Weights of a small transformer language model.
Size: 9 layers, width 224, 4 heads of 64, vocabulary 8192, 8.69M parameters.
Architecture: LayerNorm before each block, learned positions, biases, tied embeddings.
Each number is 128 + 32 x the weight over its row's rms, rounded and kept within 0 to 255. Layers, rows and columns count from 0. Numbers have three digits each. The size before them is the row's rms in percent of the matrix's.

# layer 4 attention value, 256x224, rms 0.114, rows 125-255, columns 168-223
112:155092134162169120092131120121110130058113105164148119097127133221118117093150103100054071099161115183144104155147120163046106104150122115105141133168151099121150109124
122:158135128084111114114111125043081148103106093105121124142127088119118124141109154131172154112123128125128108109139141185143190091096135099120113122146158164120098114091
084:152160095086119096165171129116126140168151195077128111136163125104130125127144146175104097122116145102131067135114137098157174112116142131111166087135076126114122117142
093:115133099174108179109156111151171163225148143126161135103077104074109120154164150196112064096100068179116135144145123158106134075132098124090132074120149082142121130200
075:109153104102171124140092136125119143166161112126089157152119114156147159154180161171110137125073142135132159095072171124151095163152116100121077129152113105088150134111
085:104165133169179078130104116126129172124152082141074165159129143150138187142142142123113135123107200113127163088056191119139087160152141105119081102146113100090144141093
085:130121133129113134145159119139154126156107177150141101113105107094106126096088126145146083109112084114122106131132130106105197062119151126071172078093113115130100134201
099:113115063114141172125133187137135134147146119127099137178138095149122128148162094146139115120118056122131140071138159126142184155143122150145102124175138134119117109091
080:128120109104154160115128143140110139191183124121136122139118122153150123140192104154146124148101098079136144077131137120142123142183115116168093172169126092106179098125
078:106116079105174206145115146134155125159202128144097129178109122158143131142170081127142131129087113112143160083126182125162138151186107118167122147148123076113155101090
132:109137119124113127136188176089091178178103142208136153174115120161118130141155124162115158130082095095151121098120132145155194182132103125106105095145108133131132118082
116:137132176113138076163109091079123114051118169140121135167147141137127132084070137107109150115134191119136121151122142105109147138107168123133127129106106184123110125138
079:095129097145175119146100131123135159095152102149074152191128106143141176134160140099095156138068157130133156102074196133163094186140108086118097114143117101079135157081
085:122099082115194176168125145156137141106192090145052129175124097155140152145162098124111120140085113092106193098095210099184158152178128102164083140170122125063145128123
102:113119129077148164132137195077086146146124116165130128166140133180130129155165121169130171143097096090153151087119135175174183187150122129153082138180113143125128098071
086:130109094076069188139155145151148115128094147144150106135146140121123104131112069130146128154139063138154108123193090121133158119119111154126173125093140100184120102116
089:138101136083071133147177155144142103156096179121212088101132151135139085121116112152145105154149067100143103142184025124126182118121126154151135175135123150173127074126
111:121108073145185176152085110141152138096180092126060143159116090120146193124156122106119109113076155148103154111090233093132105120140139109136136117129122081062127148128
082:146111151137205120121070136117110139070169110131059125145119124141129150135146154091100163138122150126099167156076192146166085133136166080147111124161117170090119164119
093:123126088136196173153099120129141129101176102149053136184121079145133181124173119129103142110073155135123191095075223110176135145150127107158119116144109102071132140120
100:179109167107115114139131175106142106066102143108132106122143122087116127108085165112127146137133040141121130150134119163150190131054117137107145111159118215122090130119
082:124107088115209190178097147146151097099195116160063125173122104162153156098171107107112135125075123131108191134099204120153125155165133118163108164154125105070144127116
119:135113137146123109140183202144136129110096116157110147178168134147120136142110104111120128137124042112150084081120129143146163156083112129098128111151099158154089132079
088:176128188148079059091146123108108136159069179072211113077112155092110097125101165135117131126174135137104104192134057152105138094099119139100128128122136192149119146165
080:178109136110098179141134135151129114137073122138173139099142139128115091141128129163130093137145061192123121160176078149127105096087101140114172115125169115205104148159
158:112132128129127130110172156104081164203119110158147134162126132162132133164161147148125163139108107068147129088116121168152136192170094125118087138132092111122151108077
116:114153165132130084109110084068082158171136149132163127158107131113113144152106177165103147088128203111114135113097132146114160113136126094125096092130126167107126129173
151:120127124106126149156121079154164069187180140098133092103108111091140126084144123127151074121103134148125127146158117087099096087144136124126169152073140062131136119193
113:124148163137059095113155146143111127141076141116212122077133163128118075139093125143150131153184091127144088129169021153112126129107130150117128130124153154190122106124
105:139120125161203125133090106120119149098179082137054153162125106126133201130157151122101133120093170144103172138075237115150094147130138109127124104145106120051140160129
105:154111103144108122123093114153174086065133110046102123078118113077128121130081143071120101136162153213107118169132101114116087086059117144133166102119167123136134159132
153:141108110132132144114142193085080178060098127166121146158152124166119124146133102142091144131127071142148132122133145163142195153127127158135090117199110180138136123075
074:154070134095133089149101162149178073075146139116082115179160126143140140082107122041128152153140127123123118165099141121119120183088150123117152157140132131151106120090
096:095155126071126064146127099089139108178146168154137076140132131120132142079129125118133155114082214092145088078117126110109186162126144116109144158086119109104113086119
150:136121132129133121096137193135108150059112132126113136161160120164126131113126120113118142125151058103146126118122142151151169179140121162118116148157111168114123118054
088:135073100112123124140153214144136109092129150133088125144161114109125123105137128098146141175114036142139088123136108134143166148077115182097159096158112149160141120078
123:130161187131070079105148132098095139132081152110191134086122187141115088161081156146133157155197119113147090144131048179092128129114137162117111141125135176170127127136
096:159095138132096082113122115156151109121142162067119095130139111054133133089100164109130105123126119176110089173124089105086130107072124145076191117103119123133121144167
090:136115151094067100125126161123142083094085167135153083132138147119114070100094111090149145144178086162132113165162067140134157138069118155117166123114150172186109111113
097:142111074103187200154099104134132112177214116137100127132091096128150143110177092161128092098066117127120174117131169090150133108172123107156127150151108101083139135139
126:123141142161116099118147092174213111117132088109137126164115146103130149133097129115135150121129168151138126084097116088095043100105112118099159128068132103125113117158
072:142108145096082104141181141139114106178107208115216090098121156105134103065126122159138095137132083110112123146175037112101186123120112146099175138126106151157124101159
083:113169153178111123123141132153117153118097147112154165033118164157136109137118109122145126168180131111131117148144090134104085114142133159126114159123131138153148163132
123:194073159133124139137129172158164095064127162087115095101137130096125116086095126075135127148162033161101109180142101145134164099070125138113153136171125166131108133131
070:121117145114134124150115071103153087093162173108121054123126147141129124063105099120136148086118182132109135177140172131097157107164180107156122156130112121091116103174
092:113121119132124168120175160079068177141139158119148128118125148179132116169161163163102167154108098098136155133154114171157175156159092153124066127176101129125158110093
133:110125135087147092138100149054055136085111149170116114173163117120131129091130172120123168130089131084139117114158130120161222179109129148139105123154095182122136122046
098:109165165159077065110155145108095169117046129119166138103135151128110119158094147128123153158166137120158084111121076169114132145120126156101115089114160164156126127117
095:131140108146206131139104067107099145128190094139069140159111099103120189129143144155100105086081162119091173114085226105158121116150163080141102103142110128036145142152
077:120113104123172148149117124123144127116180117155081133234150099132134193112175123131096133107054130106136158101101218094163150178145133089153124122147110109069129122109
134:160122145144134127111096119182161085070133096041117107101136136103134128112090144082143098131181118163107118169114112118109061080116136129135151150126151124128120158161
121:102143137145138120161134144112097148091091112228106165155145140209124141150134088121100177130110142079147134117115144119151120176133131124135112117112121126136116122081
080:112141092097130125152121158108148089083130087164065117183171102143117133118114080095137139126102107142128138084130172104152157134081185106151158090131172152147083121082
112:148108106135208135139079118121141118094192109134060131159115093129136172097157136091098126106085155151092165143098220103148116136135132092138137130137106116060120158139
162:145114134136114112128115097171181081162144133053137110107128128074132127110125157113152091114139143175100106152118109094089082076100123130106171133099135088128117142179
161:111130144120128080141126084157171088153147099114134113114122136088136134119115156097140128132105197153123098124115112093107097099099137099117151141082164100128121144161
116:133133093157201151139088101122128137122201115138057140151118101130140195125171121117101118104075174128100177134074234103148120138140132114137129117148105107053135164144
072:142123133113155146143102065108141104163172096129106118154148125112138143077115104090136100088096196107132129143107191097121106127123151102141153179097099105089113121168
093:139100138108065156122152130151131101138098153112192098075126145108128069094108089122173089125183086127140091139181041127092147094118133157128177160099138107189116093151
120:127146125183153128117148165114102204084072085162133161161133133184121126176106133154099153137154104093166150094092128166159110130158123141119099119137116162138143131102
070:138150164156120134119138150146091132113089145147135159040114150159121106149122132149121131157171094116131149164133100150173092126166108121117090135119116166124134186151
087:111141158145167084097104171144106147080126096123099152125151140162154149143141134100128156164156161079110153118093145120145094190159148123165096162169138163094134134070
144:129149119144118138154125062139175110154139120136127129097090126091120125137112119145123106109123176169120139131135128107089097052119151115129164098086172084144123135212
132:120141136141131145128135082135161121129105164139151130109100129120111131112105122161138115092129140145101139147124143128115179072126163104136133096112141151117098137220
159:126125134115136142135126086186167082205173098090132105065109129088133114117147138121149084129119135156115110140142105106098061082141129108118158151092150070123133137191
126:151122162139144119139083077155156088080145139081137122071113153136138128093103130071143128123171181159110128177110122105102045087141141124159135191098123109120126140172
128:125121072133116112103135176144110139120129136083117129120148140136142139143152104112146128145141116121140124116144128122129149177145111162139119147159120106115157114059
112:114094061102128167181125108098134088116178135171131100137109110136136126121139092134122117124073117114134146107178129078108193103127129145122143144119114075131150092142
096:085195102124098084092157090139138100176132105127143087136111146113127119136133075135094086108084220144147132104096139174163131121171190132152117144116127074121154122177
079:168139133137140117103110142162178144094167121052079102080103097115124125095121072098103070124155136193087160114114139127122154080161173136177165158159124174141101089169
081:135113111088132182119113121152183121097175143089073095123097113129135141104137059102135080127141085172103168138149175135107161108155160131160151172152122133116092077151
075:127124093128179187125123108154156148098174145108099132147090116111127169134141074169125073122131127163100182149114211113105165100185149108175112137178089147126101114210
098:108127109117138163152122187050087135086095105142129118145196110175122126109131181143177166105103108140157112083144118150139184109100109099111116117120109145127115129031
108:084172064160134133120176135127093148156073172164157135163122122172123126143119148166097172091095097141114083116130131154121179111139098134100077088158084128121136142137
099:095119157117070113129150145099122114133093140125202105127151174144126070144096141105170180119183086115170080114170040168117146148112111112138104132097151149187110105099
127:114079114054113155160119154180196062074170143129103101102150144164139137087147080078160115134136113126154119143152115084118109159102117109126161183098125080147123110098
107:124134123172117089096139090197170126100158132121110113106101130077137124091135087093078100156129175125120154119120133115141101133102163126149178153100117091118145109177
070:161140066130132098138107079175158146152141142116117173061044123101130106146111063146085107165134156084112184158158157108113095100166190151129126119119141106157137145186
107:113120196126121111148126103121093090163147124143111129174187130103128131127139185125140117116091164156155124130149126109132065187103123125137173122081188092128135118117
103:093099138106079113132160155119131092105089154132191084139148145135139064115102125076166160124163102109142079127176039126112160143119102136139112146090149105181134094083
088:130111125118120065139121160120181044158101255090148116116120116123125102142083152113159151120130045136142073180135147124123122123060087147099123131203079110125132129079
094:141119147160156106060125129219175147093155136079117089108111118103131129112120044111105061132140149164122112117106150115132144122164150125180127191160092169152117119190
075:096103143085138165128147148079123080122137174138157105164139142161122106127112144141163142081129033138195106117196103180111192156129094137111096143123127156138108091126
087:074162170094123123134106153072104082181100149182160107213179116165118119133131187136150154097089087166158085118146142134121122162106100121089133111095109132124097126100
121:158132122124134134112120156103157172093104147090125098085116131210127130079127102131134143121165077186114143114123122179119196104162126117142104196157125166119097113134
088:166145123167157064091125101169124166136153091108078155091128130085123167126135107138069092143114227139103158124057154095144104135147172141147146110154154160109134158160
101:139131117151165100074125158127146163133079074103175095151126103151123134074114110134138092111103130196115115085110137124170141123133105141139106163159129145111115117125
117:122112105179136120106126122209171129051126157102137128077082134134124112115119061105113111139167192132116141141094124117132139104135147091160116127137076122139147128181
093:107146131106131156081104165080149181093073126150116100112169137234121107164115061120105147111131129136190150072115120144156094136171106092142144153098123100134120124045
101:183104147134111102145124095159140113134168096086086144042106119060140132088139126117121099165128194100072168134131114092159114146110159137162170158128172121086167110147
072:143090127085123155117116116165183112139176068102097130132065109081138139129143049118123098172133141146079139137127175123120098121156205126148155140163151121122128112168
109:143134093143163164154132128097097141141089142160168162129099112143116116157094166174114154126130106097108133155139131144136137082144102120124053069170138167135133158143
085:107132127162146134099119172138168160081093181136135100129148130211114107091093109114116161089126101158151115087107123140132160129128112114136091136107077153131114131119
108:155104190149132106130104106186158102108135122084082134090135135043138142109153172085161124149134155161101118152132128105149086134102136162138152191107150113127151132122
100:088119133076098181154123135123137057138119186144138134161129151148128121170136140121162140126157041118166102168146144148087122139112105103102133107141095103162105145093
097:157136108153181124114123094137143156146171106114058149137082107101131176107152103154072086131073169141119181140087222116154108132144172147132159121145116101054139136157
111:121149145117105104160157088056107113182127150167146118161098135112132115113124158145129160127086142118123157133155142169119156164133167153123131137110183091105137098145
103:120130147133120128066162139193154157123149067070106132136169123089129140127145095109136081130170126165099127126091138133127089119145140124158138138118124157150089133167
106:108124152097113130148140092069065082146169061109116156145163131083139134165160141128136132129093222119139083153135131114072141111161159144152111153145148131114135129131
111:147177130168153065077134111111130171146098102098123141101112150103110143164102125151107131118145179123145140122073152168146144074158167140156094119155121196118131154159
093:134169166172139098090152108068085151154073111132176123169109137123115120165101172165141155107118107147155111122103126191134137112148129135151067104185170168125118137145
108:158140123164134136117129125107097195141123104138151172118080141144124131207117109154119132150168190099139143134074141132102138102166153132143076081170131186145133152118
083:152111188126110123108104108142183143206172184135140107135118115156125129088101130117120084113141048195176131134127134150130090164120096140097184154086183128129091122193
099:111122174111114161118144136103085164178187123158116134144165144141126126161137134133165123133115138129145147116127128100119068157122147138090182104032146111146097101111
080:115129111143114116129128160120151134072132179193110120133178145176122116110119177099166205124113133118168152074112113117135132143063119117090182105023080118116106101060
104:144157071125113144138140106129098143161107104164141176108128144139130124169149157129098159143103180035110165125128118073172081117108131116105139092078106076115176135085
102:139101182083119124180100114109121071167138130089106110114137135103131127076159193131180147129122085165135101118190125154111130153105112111109131136178164096114139095115
110:134152128142129198141141175097165172060088203138130095136141111197121109091090150134126118128152052155155195128130140170150125116141107135124151147108108142139089102104
083:093110182121083068118155164143136069124081134140172091117173182156134096099106158075162155135171108135184061131152043143123095180064095124133117144099168125178132136078
081:111106142106072125138160150106127082108078161136178090128151150165130062128112139092172179124155060133167078122193060165126154147121097116107109159096128118163110085092
106:147158132125115140171097141045159120142125148161121109096095120199122126084119156147165187116115075149126165102158125167141173113127099127095129140115152141117106105086
082:154140104113138183139136115099142178144132129114134131121079073124113119188094097182115099112150111121086161147126161145107180045219139117161091120175091172147096115179
094:101068143093127173168136171140134095104139168170142124159161156163131130141141153106172168137131071133146084156159114101085091165086086120096127127102131104178138137065
074:164138168116117151150126107132127141105161042069113158080113130115139138116113080122106102167149207116114154155118129122118081121181176111190145178141161129137125132120
112:128120105139132213127150162138140156059093177130148142127138138160126117135092144139149108141160023114130170150143138149118100101107088133096110098135068139167109128091
093:092114140092144172166138097113103117169189086141148135170106140100133147167143092152147095136106138135151130162181157140095094131161154110136128118125164116164124123155
116:173165152173121100106122111108100168178101093095124177091114135111117138164130160160140147133165166114101139137077138140148098112125144110126124071151170165118125157139
118:106147151115148196145149124072075165160137131177162131191120131166121127157121150176148139106128100133142121140153148156101162138172122093133082083139135171140103138151
109:143117193087125123135086154083091108151155045152152143131140129119126132140117148131149107140133099103122125140163145117140089166123128133112144118102179128144105118056
102:122147134133127117134151087070068145227125056148131160185126130072133151150141200155145149114083172111120128147119109118139131148120138156142133064123210109101155116113
109:140122123087140158169125154055093131170097132153175137175133101158115119157106186152144167113099056133123105124163131150110143133121088134072087092131140142124107134085
096:128178073151109093101144133188146109096110149099170134119119117112119118136122065137086099126165135149124126144087136159140145077138145115119102124132059135130115121184
111:127167067145119107119176093081121152234104110125155150170099122122122113173118113169086120113108194085120163128091126150127187110149149125147081052147141129099148121162
119:104167094074118138158137138063086112164087123176141137162141119162124123133146176152139177114096135121121083117144135152118193127135141098101115105133138129106103147076
076:113141171139091061110126169110101122146086142139175125097146162142114095131099168102140181131153121114150094107152060132123143127110102138111092121106149150171138154067
095:113076193150146095160110098145151073106175217167132108142098160148130120102141131111141167121132126135175088159153119123098097183103119119120112160157127115132147113169
091:144139164123137148123137113070102116199097110116160126158098113141128122107112152168118151113123072173127137158148134207141138168176108114138093129174191140093125132139
111:148096097145137106170106060137128102186172181137145137136080147076134141164129107146102096137106157078123124173127126072110118120119129130131122095165131111135179150190
081:170126225124121112126115134101133096172111096084139110115141128137131125073139165131161161117141066178152106156159118203159121204134109120138116205157198140107117106099
128:139153086143129139082126154138140187089073151103144116101143111173119122124120100127109139120154077171117137109091132162139168075155100126131101157138068153122101139115
107:112131224105119096093108112186149071174129129118134102148153141096134145127141128108146103125104114177154086135125128142131051172130120133126167186104136110121128151153